From a checkpoint of a small transformer trained on Wikipedia: rotary positions, paired heads.
Each number is 128 + 24 x the weight over its row's rms, rounded and kept within 0 to 255. Layers, rows and columns count from 0. Numbers have three digits each. The size before them is the row's rms in percent of the matrix's.

# layer 3 MLP gate, 704x256, rms 0.0949, rows 55-109, columns 0-255
104:162163160086113164063150146140103156145137077136102101146142152139143139121144132153142123150116136208141156136143149120129131112104128131133113108131116105132129122132142143056121103123080068106149130162134168136114101140174083116122160139156145114137142108132113100136153128121094109171120159140113137161163091153143140117124116149123137113151137134126128160157144169098109158144170155114164065125106138147096143076129131119104147104105140133141091112126107170109130169107123130157114139158154120161099120156156136129109069118155105124108109133106157100141182193134108129125113139124120095130144158090095096192138094151137126127136145170139119134116127127115139100097138161153123140151144143110141164102123115132124137122130167119166094148121110113150121134129119125
101:160140090120123157118117099119081151102129138132119129157111127075115109080130120121179119149152132125117117158128106122079146113106129113133140091131142143131137153162105179130144116115129137147131092157110101133136116096145145109155111141114139160174100096101147110130115120098131078118061143093177154139158133128102087141146117104140097141166135120104135159125112144179089099154136102076174125088147130125091143131117180104153128144104144138159122071122100139129118112092140111115169096117122115112101108147118134156161111110127102132134115148121146094110090106145095105097121087119150110120162164145144121129148105149155148123127164152136136114113139121140085097143114167096114108173154151149099129134156114130118138134187159109099102139135082099133113094136178148
105:105129134161155128144140116148146129167115085125127100178120150076158141085133153153134079140136162136123161101114128158131095150165128121109118176108117132162129121138132096119148112117112098121148130124139073175133130111144120157112155154115140090093124125146074081126147148138116134103139133102169143144117110089148088119154157147084122103172116141197097135114139176113150161169112129121139111080125119142143152089170116099094179127156096151149112140147131119121130136134120146157134153139106147140092151165136121142147113144156124113112113134118144089136119145095113130132108110137122160104092150125104118169134107139140143114183147128094146152102103129126128122175144141100138142101148087155104170111146114071118083161140103102097111097137120108113115110154159092
101:138187129154103112148139120135155132106118140120147152136125098116152082148092113155123118121127137144107157122109158136133133126122122129183125091189128126096103120115091096084079118120123115129179137159107099149115123140168143109085116114111159158105087109131124126092136124132135093141135133114129149127095112116118098115197166141126142103141145153158134139154143124112139146145157127104132125130180167100087115143107115121162122091109103145120128121133156161137150138084093065094124111123115107118145135164132130131156106082104133111147065174149158124119156100152113136138126132111156120134140144135160132154067137099181157122138126128105112150130083131092099148137122152135119154128141100123151140089133089086167115138153152087122097092092168103132108103156113147
103:156115122137105132121171138099136116154146120144113109176132135155114117132159163193164126095163156144127114102099142118095081082134106134127095139123141140139075122128099114098079146138120095109178140143138147125108141148134117135130146156080122161123093125145107151130140130098124129146134109143168103141173160135113120124119187144150131159144173082166132113107122180092167156159147130134126131153149122108115095119093172079126106098123110121108149115128125116168162121098141112156124099135129125133120165116136180161149060069130126156098091163155150132153145141124131153135105121097095143110144132118134151138174174129139143143134122119127111131150152091145148163158104125132139114141097101155149137079143163127094125135101140117165106115150147089116136136156141121
099:121159087174141120136098127147118122130143094079100166136147109149121096111084113107169145124131163124132139117125132105141129113108119159135088158112142093134151128097137106092093062152161112110106145144142147078148110149126127156125145120139097129122128128088151120179166116121169130126107142129130175140136113128109184142130124097099156144131137152124110129103128116109137148102157155096108117176117137177094125133127144135129185141141178130151163115147107150148161132125100153123121119113126122107150119137168151165103184133133132117129154110111180112167111151093109116076122073111163142129100177116151138147160126150119088124118124103103136128092087074140111099179103108154097163117147111111142120121152114130152138169147123160166126128112110128134129152149170131
102:133120116128127122110133157135118122169130171097183157146144077142107108131142111137163158150154151113142122152167138098133124136057133115143128118120126143113162120095156113126111133122122130113124166108117135150098162116099110134121124143117145110153135105155141120155190094102133105121154138123108097091141106071154145097100130149097128101142162121208148143124129137075122177163123127165156088145102090092103116153150119134115114103150114115130121104094171106155131136104155174125135163129161152123130124158135123185123163113154182086115114137139177127108114114120100145113125137090111147134131088147136120126145149104135102118189151147110098115143125118100139095130159104155134110134163134116151159130141147090142086140151109133119104074092139104107121144127149155
102:100133153104135092146147148120145116108104099113134095096125106133115113133093100159110138142099175104144105120106112141115090080089108107143121118076109148137122096139119126121142099139124099089140116135148146160142115120155098101178147146182134129144115141110151111149158112186133141130133130086121102096129162153118151085177183128083111139133136119136127114137116124090110142169136111106161143136127130121116101079075123128139117138100136125120145124151149145138136103128116160146166177118109121155111119124151107131113135096114159138144092154120174090086172154089074164150111137142140128144132125122127130162164150147135153133157143083093109130141167137099076111148173114167119168106123141096141144156171104138110155106145163119112121125181088093147146132120141120
101:145158138149143144148139108162126115148153108109132156120141134103107140188122126122095140111135109114101085154107161133136099086096097206157089155160145084110111130177096134141090123154119119169161159114140129144133137097126104145149130095106105144114183122118149145142188103120161121100118129134123172152152120082123121131120119130112128106093137162131107106103142110122161143105133132134120122134137119124170086122120148119115168113134126100149150134139107150125133122117108094123149137121140171129087156155196133112119107155094158080133117103117120127141178102100155077183123155104112095123145122093144147124142148111160120114100116099097135097100098097111118153114100151127090136155128126142142131137121139074177116128104123136147117128149069101111156100139146159
102:100140138139119130079128072100136103125111125156119117077120119165154144101087115088138157103125175119114123142139150122133132061133167152146116157161124171164115107131131112102123114133068092133092149150149090106142124130125136108106088181133139132140125149070140077138124128147144134109111119108132114149091102080197176126146129126128116139135091125119140132082131108096107102141112084110147127119149119119152099123108127093136124112133143135125114093131155107146117132161116138138178111171120132137124157122098135123152119138123146110077090145131108139178116118139148129069162112141115129119109152171117102117164119091130132105150096107118174152099131089093142115089092143100147144135168118141100165127151125131123174146131135105160096142140112105127153108125151145
104:177125082101137104127118131132110077118103124074149161153101078112108080104082155107169116149144121131108120109120149138103133108057112144150099100106109112114114131132136121106171109110124145130162145103141118091134125147115120122128119171123110132122129138098173148110177156149096166121127106098110110139120137093113126137176139104183106120150144107104156106136130151152126152144139121086151141139107134130108120154124141155125122118138155155095150131117129133110114107136132164096117132074159125123122111128103128159096144147092124118152180131128134093148105148109075127155134098163158083134110147144149088107090157102094130140163131117122143164121141128131180157095158142096155150176165129139132135111176149087142089159139134152154136104121140109130118102112184129
100:169125105178126124131127117118153149127163075144162124120146146177141102129132126154098135170113140129103138092164120144095076088115142088106085120104142143127108161129095087122151111169101110121144126157132125164133175135133164154097150082146130142178130126126122150127152123123143118131105114152140096132085100106098135167161153147105153152132120172161109128126152135136164140101127069134132087146088125125117106058128114141106120121110130169096161131156137140147176136100112104107085141118049141144092124110149106141131091140065145083122119135141157098149120109149125146165133133131085154093108122116164108107155135110151120130107124126158139151123111152117103110125158119154111141183111132131152129104099108155102163126139132127135126102131124144115145113148119130
095:131190159145150150150127110169159094139105091154164162136128161127175155137146143125096112094114109140141173126114132145129159112171078143149128081090098122070138123141101093118131123092131110163085112111121088112088110135136115128139169102128132134131088125081115119143149165123154122092084144129143123109134111110117112089103146138101133076137110146153117157113137117127129138128117100117147111145107115133161133120144106134088146136127142147113102154148124124087109106177124097153134130100113156128159112098149096171170097131147092112119156076115103129128117135116108173125137175098118138125102115120118081155116095167131140091088153098118113106176105122094103121107126187144146139153144081142156123111164111149128134121138093140160114124115115112153147133163141128
101:119187115181115084157106107121149113117105106130128128174102153106152098147133110122177133158134132153103137100126153146092141117138126138147104142090161076137111162130139149114128124108160124169136110169220112131159130111139127162152143132156124118159071136091141156113137135138127148106131104096122167161106112121114135147158126137145117122119149122115104120095146103146164163128116112139110111128157145134131145097164128098141139112121162117114142131158160153096099111092062139159141113117121143134105133095157127135159098072153117123129113106184151152120131131143088100116145094128096113140126122122148091147146171131111068111157135108136101139126113113141084116162158139091122170130165113125181148113115149133123112150144137125106128094153154086116122109117109176
096:160132136136100088139129092086129141121138151142161118115107127132087102127113128132131121133149117093133120099155118127076096106140135124121126147115119104125049122100126122147080086118102119188132178128134120123135131109132104126108141112114117135125121108088106137134127098104145136158136149121138117108144119122117151159133142151125133097146116094156116131111132121162142125122133122091093165140180163158154100083164156101142152107092101142144178123135162112162152110126156152116123169115126114095160177146140135162144122131096139152132088151141129066108110131147094173142099098104130121107098115100130103128104137106188077108096134096108089171148101116151144142130106176147140175149168115127159136127127153124133190168106132169110108120162103116101140154122127103
097:125133115129107119129136078103136091125094166137170119122146112139142176117117110173112110128086107133150126127064119110126157195114108156163131108140133133151070102124083108097109080159102139156149112129151122102096101164167164134074173097139150092123119127122138124162164105134123083125154128126131129139127112141134149089121149179096136120142142118153133119144164174113133181163112130138138112147116165128148144069154122096175115114152141113094137108125122162151099071126065138166164143136105128145080144111131117103139094141120097131141112121147182151116181143161106163127121150090143129131126126129134121141131140118144130142122129147108169156126143129120102104130136129141122160132156146112131134088164113135119116140092145148137164143142108135104119123162111136
103:127157142114125144111126119130109166160090113141168103170106134076108116131121118137136094127146168171181134092138127108074108132124181179148087110134123149129160161125159125096120106119133095166168071146126136142123109122116151121113133113148149173092135158096125155124101130080124094156135156154155147149125160116155137141127131138118120108109119107115137090153118141101134151157118134172136148127153161106089114142123118100083126131151125145104093123175158130142108093073159107149143150082132134151119110105107124111150145099156149130149125121133147088127148159133138171148136176133105146113119115130170091108133173104120094122122144117156096120151167141070137157145137153128149127146106139154169140097146065128144134114094117116159096175130141145108144118123131152
099:146109104144151143141125142119140117126121142157161127143107110128144108135143125133182140157060177137137112138122124096121119118112124147159169132131096076129147166124159105118090108172123086159096106119141125100123113162107118125142137138130138126118121089108098143130148153131118133128123141137127150099149114073132126103140156099117143143119105153184148148150138181138158144182179148113122135140132097135125128090138138112129145097112109124148104127111161088107160123069110069112124116108090097126134141136127113159117109123158143138140095166169157057147117160191081119108168118119133135084128143120115122128119127114118101134144136176126116131144162170119174110137139137097104098145151118135098152103145117097151128146155153156110140079163136074115138114173145107
104:152107134134111119143169110144127100153121141096123127150120133129135107140155116157117133149102145126110124141088104131088110121124089108163160158121114156141118132159134074063123133109136106120133099187157089140146135125142138128120151088130170149127117078122104140115138096112117094124167153148140123143122104127158130147153155118115143150105103130176120133086093100106164127160124124130177091144135114138137128100096124124124125128167077135167148121092147111137153097141112154148116171119150093117058138164071110128148103092126142112132090122114154133135094122139088072100140097084086136164140160152109157146117121081151136125151104165141172139112133107112119092120169111152114103147139114098143145087155124098136139124112097144127153081147141095125149100101157112
102:122083135155108081148139160117138128181109166099110121108121157131114137179084120130096135110117111103078174144082134118127110101133127174129159155121078124151097150180114125158123120137120109091115127137121104115137147101140167104114133123123144126131091117087070135140108122139142160145129164098188120105111127101132104135168106149125110138136104149111084154119168117126137108157082150135144152099109139132140122109112119147138116163121174124139148100174118108146108088149140144133139128112097167117116160115126142153148131149104153121122154146108169085107145123138151161088146123174152108141097123125122112136169114106162117156130136111108127193152136118147141155146130120129102121113171132157180175094113137140120162114132139142156130127102095093129128177187109140
099:113180137165142119082127073166114120126109120090150101128093125128154118121108126166155106125101099125163127094154136124134170146151072156132101157106109135090126147095142144162113149177178105132176123105151111127128099137143115150078106074134129130106101132141129099114122094124153132145076118104122110127084107122115127159168144143125107103121128111105137097106153111095163103101149110105151122124144139151125076120160124097155143083146152109139171120124114158110102126104095133145191146097128096131093107114150139105142125097147077160119125152153134131103153110165117134117104183155130143130124124111111083100130099152105142118098151131146134167121139100130137169151134131106110178125116110101148117089109140141130158110123071134116117129121157102124149090144117130
104:106119152147170156092132132149093114150071139132108112125178117080139144108118124104098163119154154132129135108175134146130093107103133094146130123142123121141071116143085112120123186081079112159108145114141101126165133147154088100150140144152117149102133132149138134114096105133133089117108131147126114145117143135123118113140201118103111074096149123153106143135155126113141135125143140117176093130126151137113135093144115130120104149113106136093121133159161121135113096109152128100166157111102151174124129144149128132122133156087157124137094115116183119112111120140101163152113118126102122113117098072144085145131126143181094148137150115143093078121166115132129095125132156086101132142067117119149134115097073123143169100115136148136161133168099096108131156137108123
102:081137135141157115122110157153066112132177078106128157154144099151141147122127108110112126090149122143117137153168122070160119090128111170128140134109121094155095113100122139056168139175096124111169115132102088145116132171106111151128077121113142183132130145097141141140158128166141123132069151061093143162138144148140122114178133145092107084143122154120125104094122127160167110098139111126109111122113134156146154108112111124108148148133135132127119129153149153119113113094119108129096109116100163104116177149148136122141088105105150204115148143106122133130143092117107170130134138138157132165133143142118118125125097155137141150127195104151110147170120122114102099135138123104125148106141129137112154138122107103130133161095107112095118135101132113140140136150138127
092:148107151102127119148138097117112106120167162129169110126137130159111128080150113093136128141117137140088138100160142143110134105093119132142143110128140132123100127109164110076162126135101113157142115150106140131090102180171099115137103113094082147054137125141092092096146169108130117143139131119125126127140069122125099137140128119101107103106164157135099099147172159091120160144154092114132120114129139128135150094078171077150131140127140145149170094139111135109147155128133106111147110156149158141139141108116137091148137135131157079105070112133128168142166143114160143145090128154167105145112166107133113108125081105145105096177163130118140147120150127123140127105109137187148150158095095112097101134107101124139129133117106127144099155136161074117116118107107146
100:124150131153143141134145165131152135112075102116144127124127126142133115084138081086122128131114151141176134138181161121119112160121131085115146139079131138108122127121118099152069111100149125085178117133180117119148129129127131106141136090130094162129126169144111075136091111141099114148139200119142079131115116135124106123147150141082102139097184130152077131123133121151124115119135081103189111134168166117105146125152114079126152155114126133105147097103103121149122177129114114111103128179121145099118145173119120138123156090120154142139117152163145123099120151118146142143132101160120121107147151144159166137125116131135124144116095141156078138112137070120119114118117138149184145161119111131148141076086137149119144130103147116143154115164125105164131131118158143
101:149096110123143129120171103117070120149150120136116103142149144091125150154164138130102109111124169115059103110162113163140132087117135161175139140145122089167139117138144174082123111176100156094134151123139128100096125164124137126106092128130144158122162133098170131126100124124155106148123149127154133161149084126174134150153165164110125083103120101134118138136148159117140129091122160139135107108123112140103108104134142127125182141146157099109138088099108143115128129160086124147162125096152099109096098141123157117140118118107111124094069143145094126132124104106098159177104153136097168103128123134130096127117092091104146157149159097143136115134090153125150127108119196144150144127098163115119111154159136157146106121130155137147136104185155116125105146139147113
101:112118125136182105119130152132119137146101080124153158169084103153113084113112140123151105147151127138103112164107151101136124083162135174135161175120161149106089123170116136126143156129094095130165099185114126079101135151137168141079129090105102131112138119122127121200127151134129154157092122122169136126133100120108127186164135112091121144136082143143111176123101135174132168114138121133121087155100137109134138128156164130111153135102158144104137143172129175152143121077160120149114167098125105105085163165113124146127106138085144152135108138096122115122114129148164140092095098142152133156148143122133137126132105119153121125095108135096117130122133121153153144143105121155122144139120169111133155110140150117105116142167138130117111126104119080142097126142182114
096:128128157127139114128123094125130099162125109134113118135113119094137132120130115154165176163200153108166084149131120129136170099127154092101092130145130086098100133160102106109113111140110135134148138080146123097126142117132105125118115089165145111123119121110100129117129134128122126135180126136083169104145117124133126115135137123157135109143105082121126138141187152136141090119103145147091140141135173112076093101110146119138094097121128150156115091145167178146165097103145091155091138101099136131125092150148170128152135120097130164098107122149094154089130120115147071142165109169162152114149100163163150125114147119128084142131134098154103118168073127173146150129114106179149140106142124135092146112122097109156130120094127123136133103141176164119152122142139135
105:151142158105137161089160129140122117134089119077118127111114097127145119129103130151125126134128135100153136138140143088168113124173136114135103072114137088121093121163126132078154154117134115122129083150141099098121150086134108138092145147145177138160098151121116126125171129137143099123106078134084149094128119155141147142150128220147146117133087124133115139126114129131163137157161084109145134105134160176136129131091149123117169140120173144098148123141108133165108117134074135155145141177124140134122127145117097089079161071131153120077148129112142118129107155098094124133162164149120128117086146151131125143130153159135112169155125121121111121097127128094177139146128188133099172131148120126162149152144127136122112177112183135132135140132131115118134103106136126
107:154125144130149120131165081147158139138072145110165121125107120103139146087130150136156150109136138116128077145108114143093116107110147142156166087115142123113097102150097132126126141118119125132123115103164121108142131139147119098104142127169144157118127093145175116174150151124073130121137097129135121135135145129157143112159146143106130123148088120157107112142117100119178128127165167105116163158132136131146114138138146143108126070123158140097103094141086157129135118139069155130103113117083166130088101144145140143154123076118122145143095145109138074162133137159086127160106130147099147102132110127170116091110133137126173124149174112092160098141146106154157128168145130135129145168147088122164164105157119115165136128171137135155135081134089100168101140177158136
100:153115138121126083132113132157100128110135105097108155124159157116104098160105133125124141149108162120132148131153114098133126129140142153147105121073110151175139118164149138086082112112106121133135114121129100153114170111152076045179165166113114137144108103141107119192121122089157159121109164157125081152116109103159136159129172182100158097129131131130140124120104103155144169121159134150120121137128094139100137124130131134127105126140127137074144069133117144097156094104136127117114144094125139137126143130122133113143093118128111137100149124121135110107135146130130140127138135125106120137108148094123147126118086124159117128148115138203175164101133140097146135136145151185161139114148128105116161128111116086166136181131110132175113150080139106128172152137166109
094:165124061133132137136105118194130152104144159096131129138110168114117109114111123126153173108109157144096139069149162143119068117159108120150160142156124137115087113115096106145152141145100126158160121133145106148141158133139121105088099145122130146117092137150126146127122155121146122151117142129124117099090166134104085143164135120145109154112117120088118151146117158147099153180120077115129143093146172133085154091132149077169087121158138179105156149163110100125196089127120143129156103144142125141106093179156142119121153115093113148120101118127122112109141124140154137132133146142120134108099131134158114141133130162144098155100145121140156125153096155085141108132125140140128083146100153157135157157126153121147128125110140102134073132114177157153166130112111115
095:122139101145150152142120104155116124141164096086088112154122109090126121082103138115137141126165113100144136164126119147101123141156137168161060165156117146097123095150113116111125136099122113104147112102120120126167119086159151120154077096088113098115090131094149155142148108162116118160109137127138135173124123133118124140157098118127140141106083163110126153142117149095099133167110147083137123092163154116128102119155179137131092150153128138184124121136120128109081160185166117116108125154105118093120157145100127081114148144090155139117119122122149127135135099143134107137105138118132112106124118088193087149151129148143152104102122081135109158111073134115129123127101150107092145117141126145131131086158097141149110161171112112123073119145126143134170140153156137
099:119125158137126155152114101101130125128119129123103111108116122126147103142146157085105114114124109153097134109138128105122122137071112159123157134124100125133142128110112109170109130112115094108109121141141119135140125099166116123139087152102125157103108104101126123120102151111114061138131140121167147206133163080160144134141184179099100118174146093157148134145167140103160108151145142123187108114109135107069133146085179148098165124102121121120144131119089158141128097176113130166139154105085121117119148132115145142143096104161102140121143135101154104131163142125139093144114157142124096118137128090119066064154109124168135133160136143138101102133147137170139120092135175133104119178168121152091153114122128153140146128143113131152111158137148144128161131105141111
100:150170088118150136137167155143131124124137132127149154154141140173125105118144096125167126108089142090154129138102142146179125166130119146112087111108131117154096087147158099106171105144126087126103173131109111137139159144133104116088139141096119095161129140132150090159133093134101086086139111113164107130098094110119139092151129142131154124142143100164109123120128146120184113136129115111115147121119158117062118164117118119131118102165169160126145153142131132103135114104072147113134135129113156112120133145148114176128114147119161114117150198181164137112088152111144117135095138154120134104063117156069121179119106116125143111108111150125137159102147142126133072144113162113126139151158095094157136124081131119114118137128132161161107093136102121091146127126135129
103:122140140139150089075156117130102105139163143118126101111075119118106135136135126145124112127102097152153139118136187134144126126131120161164115141114190113136125149115131135174109122147094084143093120140137127174165116154131154174127127089127121147114134097107141099141174120148117174153109101146164141095134111118109166131133128138136122175129112094150090129114128149142123133105094083163110117149145137116106141114117099155124129112122113126144145098147138108173145134107157099141157093119115135177082128120133097132089157169123132118097120159170139125133140102090091100113151132099170103116100113139117111127106109134152132161119144122179067170171142187145132121114146101135179125136085107142101120163161097131125123143095149140142099109085125119162144141106127185
096:162164116132130123157144108164123093140117114108129120193143120132081143138152096155168131135088215112123101106139154124156126134128098162147122079141118130142116094131107108107107128097102172157148163151120131124152114142079113175114193133128146137107124135109105119120125148083092102137161176127130157156154150091107097176124150113125137127138126114124176152104164127134129134150142101095149131136171119149150130123134133095096123123151141136106134094157151113101094146150111151159160129131133116128155157084148129140103128130150157099131141132126148122088129151110113122105104096159139167129156122134105124134193171147088128152144129092148091086124102156133126128116119139128143085132117124095146158112134135145154112175135170117144131124128108089150128175133123181
105:126082142140119131076166097125161124108075118129153123115132127079137112107112139151147111097126093126109155118146147098108167128119165133137101096142170092109123152107141134103151099164115097133114120156109139130105129089153126089149113129080106187117172096141088082144141136178110100088169118103136149114152146100146118126128167123126143097127105117150124142124163144135185136162136124114110101140092121134132138128159160123082098141104116130104150109069086124109135117126070132109121113121129132104099146106126138162115126099141147124104069140144145105136145150157115145126111137138115099122115171143126110103119134129119159149169110086099069179115148100106119159112109137125128136106088181127127138143129120098130145148143162160106111086127139144130147120116188133
102:177094120086161120121183148159126111201147175145143121112130137152139134117109107177123140141121161150165121175184143101120168152126163128123116152136149097113093164117151087127140148119162117079161123161131146126130146104113127129127105109135161139127136107135134124125130136144104148167176142161181107116103111145121079111167176129144146121128106110161110132172081130104161162137174111125113118136078126148164112143141148150120160121101135169117135120099153135113118125156118124126092153118136084127138100127124153132139152124091114116124135111147110154151113137096131151095100127153116145168126103113167131133179161111153148149171148126086123133171112084101176146148127102135109110119131115126113149106121126103126120170132124167128125108112145125148136110166173162
101:155123158146118159135167124125119139115122123125098097136095121134138173146094123158130091096124143131128159129138113099101116061127125172123128098147113123061150139157126130121147152132184104154126156155170127145143154166135108146092089147122112117156112101110071147147131162093168179113116154110110139141108085119116117142151095139128100101114094131155124127143124129120138121164074067099171119094144128124152154145097128134127176162132075172148111090168122161147122147138142127108117158115128104111128144136120117166114151113124105168156117144151135109140125127143101136139097122130108135086108124087100109122141157138146108132145156154145129175150106144101153100122113143132090131160099185137128179137116144130119130129103164061134096140157103125139123153113127148
097:102109123162162125127109082131115109157117177129161160141128135104106122113133131103122128123148152120103090096113125139148164112143140163133136112115153150122123136148108102124126144154135146127108125107148127146152138109153083139169100140108115135163149165119161127166121132140112099139162182111099159135126115086167174169117130117103143098120122137151099132120088159103104129123130105101162098127167115139101131133110145152178124112149118127098125092133157111073142105144093089130134119103133092115116135136146114149178113139141168089116126160078154059111109147155112176139137127149142135133112155112132096139178139097154110148106141114143099138125118121115168142145142129167109088139134091173139162095096139093126137135151149121134106093177062098172132179132156134
095:130131096126162162175191134146137087116146112145144135158114100087128140138099127112105150154145138127141100111153131107115116109149130159155153133118130117109121143127127178120149114160095165108150124180171101116163111171098166167098120133130131158094129135149179128093146136099066094160096159150141124099124132105146124119130187130091120124149140107144120126161113150126122111134138127114118130105120160102122162056139142141113107150162136100137145110134126143136144121108116134127151161125122119130140125154109112106145110173137134140090131153132179145128092158106135139108151123118135147144113130155129116119166125121166082135142158146161077128166090146093129132190139160122107095101076130150140164122105155101127092129128102183144104179097119140168142105139127149
097:143107156168136122091161113104127142091142083130149145137138108102155093156150133105135126143137135100124129121108170098069119092166108151147142111108140086107098129160132130133126084107106105137155117167135087099111075147175161125097102121118120102121096110122137099127144129109139109126117146103167143126145132136173076128126124128141123112151099128125176105147132155112153114110147093106172108133146124092131104109154145120138133072114142134133145094132126087116097107094100097148156123154121127074121123162182107123152139151101159154109135127142161161143107133155154154114163142091135106138115137154148108123137149140159124110150191125120096149165145136128126132158144159162145193153110081091167147131097142103134103141153108093112122158103119101089101147147142126
095:164085112148181120112142133158138130167082151109116114115144117121129122122095147110132114147065157115145156104135168155170131160101180132098155136127093110115107138157138149150169124147167120074167118124106174133108099118096106130140106146174161125143106128141120169115149155161098150116158135151138127128116097162144128121123110147103141118132102097131129154128178109138128114129066124128117140147152101100127131164118126133168103122124104139119178114139110155098107136162133080121127112100145128135084132118119117098133078126117097156119130090099168086134111112104084129082130165176109128121107135147138090164154144101110144096181182116138101155148139122131172131093143113138166107118121139117136134126129144125106141104079136151081118138146125130143118106105157131
102:083108140164154066109130108149149126171093122075149084150179141124144107143118162142122125117143141120068085139134153115161129104154187137121119170134186131081097132118126106098107101133091157101145106146127115178096073111146145149130090082148103156135110126112120149105130135125111115163126111132129158177185121133114144124145140136092141134128151114130134113128133163137131131172096115099139108151102126076113106137107145092096148163159105147078112131142116115101145127142136127121140153118123107153099132146150114147122105106140091169136109110142145086135096089141123147128091086109090126123135106132148099145119100121144110122117124125132153146133074128106120146135110166139141141171136096123110165132126113100118130125171116119085083103158145124155098127105149126
098:096125150146140109110144099148163084149200157101143104101097135121115130155145125124106125147129174133083108126089197116136084145122077107176104135154103121100140170148136148074102129099089134176095130156137094128129139105184135135120107113126148158099144113110130103117116114130145124132132146147135174107098147098132128149128151097083143135118128166123111144128111184142146156153126110125092113162115111119153104103112127079125151131102154112122107120111151163087148118111093118155136142101130126131089134157144134110140111153114149117108095176134130136139140086157122150142110095156125114131117153093131091133101145112135103161132107185135088136159125106140105142126140124136104171170151113132129114082141118117120118141126135148100132068139108107171114107108163155
104:131112161112127141115143124165077103140150116126146106114102138154154138164124102149082141084152109118148101135119138139139129062112130184136069131119126122090136177127118158165138095132116125106159089125115091115112099112139101119134120123073130142124151178126105113110165136117137096113136139135115103141157132115148117112136140141100159168142159148123099120121155177156119095167138105135141154087136109109116083060137130119109153143100097158116142102109137155139133132150134123136176116118076066095111165149146080108162108132115106129092121120117142089131161100085096096169157136128118127108104138131129102129122133131142165095123131118134133155123114119111144120095142120125137117117126115150126160070104134094104140195152112124089120141105152108111171134108154111
098:122109126171088140139139133114143166122146111126115145136107125073137148130140113140162112100101142110103097159109118111164124139102135125100081113130135162154151075129115142123132104137138102141140095139126082158119155141132169116118166075099169110136107153115140124119135125142120100120105110148151145111138102121155136137122138111096115139116169121100108091169112146145110132099109133114135092173114092149111103090094199116089157145163162145125119110167140150110133138089133144109153108125166136143128106094129104133131125114097130131110123130130170162136151101128086125163106132146146134128090150099125152122146126125106142145135121108117123203200105134108068115151148127143164107158130131157180150095160134112123175126108087115147091126121126152069122155117137075
098:118156127152133101108147142168130103123121117108118113128123151112141166115117123160095086152121121189124166168156156158136134130107128146115114200147171121095163102192143130088116180104094148128117152161141126152088144139131147148133093113091126161134110089153123156142175147127095111134142149167144161129154082121161146141120156116075123116142121119096135144126152094119161158108154089103132128108127090125145076130174170099108122149092163117141128108088161113147118162138109125126109154147094111114097137144148154149167120113151155113089100128141125092107107091154155146160144135136132130095158121137132100112114148094130145121131142099124142107138087160158143172143171150103097120158141101115136128139124131108138139120161106127148157109143148123135153096115175136
098:166114081137107159095202096107133147113117090112126129122130089074097117171105073133141153154156129096135172120147144139111138144096141112146089125121148111144140155140109105137139161165127133210129159135143113130110133149130131075141163155138101134106134084101147128093158139137158118110115095146150129110128133155127148120131177113142155122130135067146115135138122136070164110144102120150102125110126142093148124101117102167138113117089163115114181110142138110138114136133152164117158093118118142086119162137124144115135118095161112124087124114125130118135137139174102125133152105124134113152138141116133131124125164115170129099113134111125125134123106118104136120095112122129104132140128191100133086136168050123121152161102161163106113126128143110087151095158148142
100:149113087173158103130128079145126123132103150122130156143142121069140118121135126126133119150099122140143151083108148121068167132122084157119146167105106115140140115113110082144121090150148134148169147139155147155129127158122096085122123122160150146134097128115144154130153140150148148115100148099153124135147142162165103113133138123139128123089106105114128120117162141091141150138107105125137140150157093081154164097114116127169146119126123123168136098105094158158168127119091091201118144133139106142118121122098101115108127106147154109104106113105096156108107164137094119116138166145146102163130104113136094107126096105186102170136136080137097154113110120105111133115130130141147169141160152130093181152116140118142117140133140100144132147064173089139091150167107156
100:129096153124153085091158096142119103103140123129148141123121154081143119130092126133157122108133113120115113082148165094105133093138139169138147123124149135102104096148156117121172162135155129159158143100116122125064134117143150122076138119155133112118114145103092114105186136110094090175146127141177127123132117164151117110153173142117100135125140106125124151138124135086173102130157137113101092098101146140135110093166141144151168142131148158158134091112149132165101115135106101113180121132138126108115163109125121131099062129136101112128126143102118097151116072191095158124116136090097142144139164120132136110160118107118110109153184092085123133179130107083145143118131142123135155141126101141143139136115139112132161161106105099160152110130128148087149138112164130
102:104130121172115136102108117099144129174121156121149154119107129116159093125102117078099094148120130111123100135127128106125145128141120137125111101114166140159111133126172147119119123124137152139103129141158103128070122149167106127111127137090096170126159142098109098124120125143107135127131140108105150122115115117126083153181130136085065089103137120149119089110153135104133100200134124153194115161101129185142085111130126101089141146125137080112136170127103099136109140124093120088147131127129132139138137195136106151120134132149157154132148184135126107132128127137085144144098155148134118121146137159124117139127118128111137118134109116139093143165068143064118130159128081139091171196085115153140140157137145105144173171130138117132129130141138105114129133121126159
096:109115097125105107132147150122143075106138088122120146149105107131132135109137110139115150082090124127123141135130100131103151106115163111091144111161132086090097111079134073065114074122151143139116140123147122111102131126147137124140145166121143144132110106121159168117093136115144143112118147104151098133147148090158115108115152132094119151085168095132153115174140136111160142098159118157144114129116149098124087126118173121118107119142057157110148157111144149095134158154118122109177139156132117157152104155136127148100097082143090103139160123092138111112150166118163135169118098160148141146135121111132113126131164139111134142126156114159132162150130114123154097113103153148114129170094165158083146144114152085141122148116097174113159146125108097168135104175144091
100:119108128163175125102104152117088167132149114085140136099097137107123165130143155134172126115135140128095124082148141185117146114066138162134101109134131142130100143172136111128149130131116068149091100152142105153122125101107145109103138143131140165123134132073123104119148098123128132105137156132130142145118129124078173148125117149108137126182162150112064146110174155090162128108116112148098148098163117124120115176121139140102144132131176137156126096115137143086140074130122125099131093103088163126116146120103128109109152124133120098138102141127143121095128167120152187110129092109147125137074187126123111125142117136107134104145153100170120127144111102118146113139098111094126132118137168113161127134138113138133090090126103155144137147093129137153157072146128090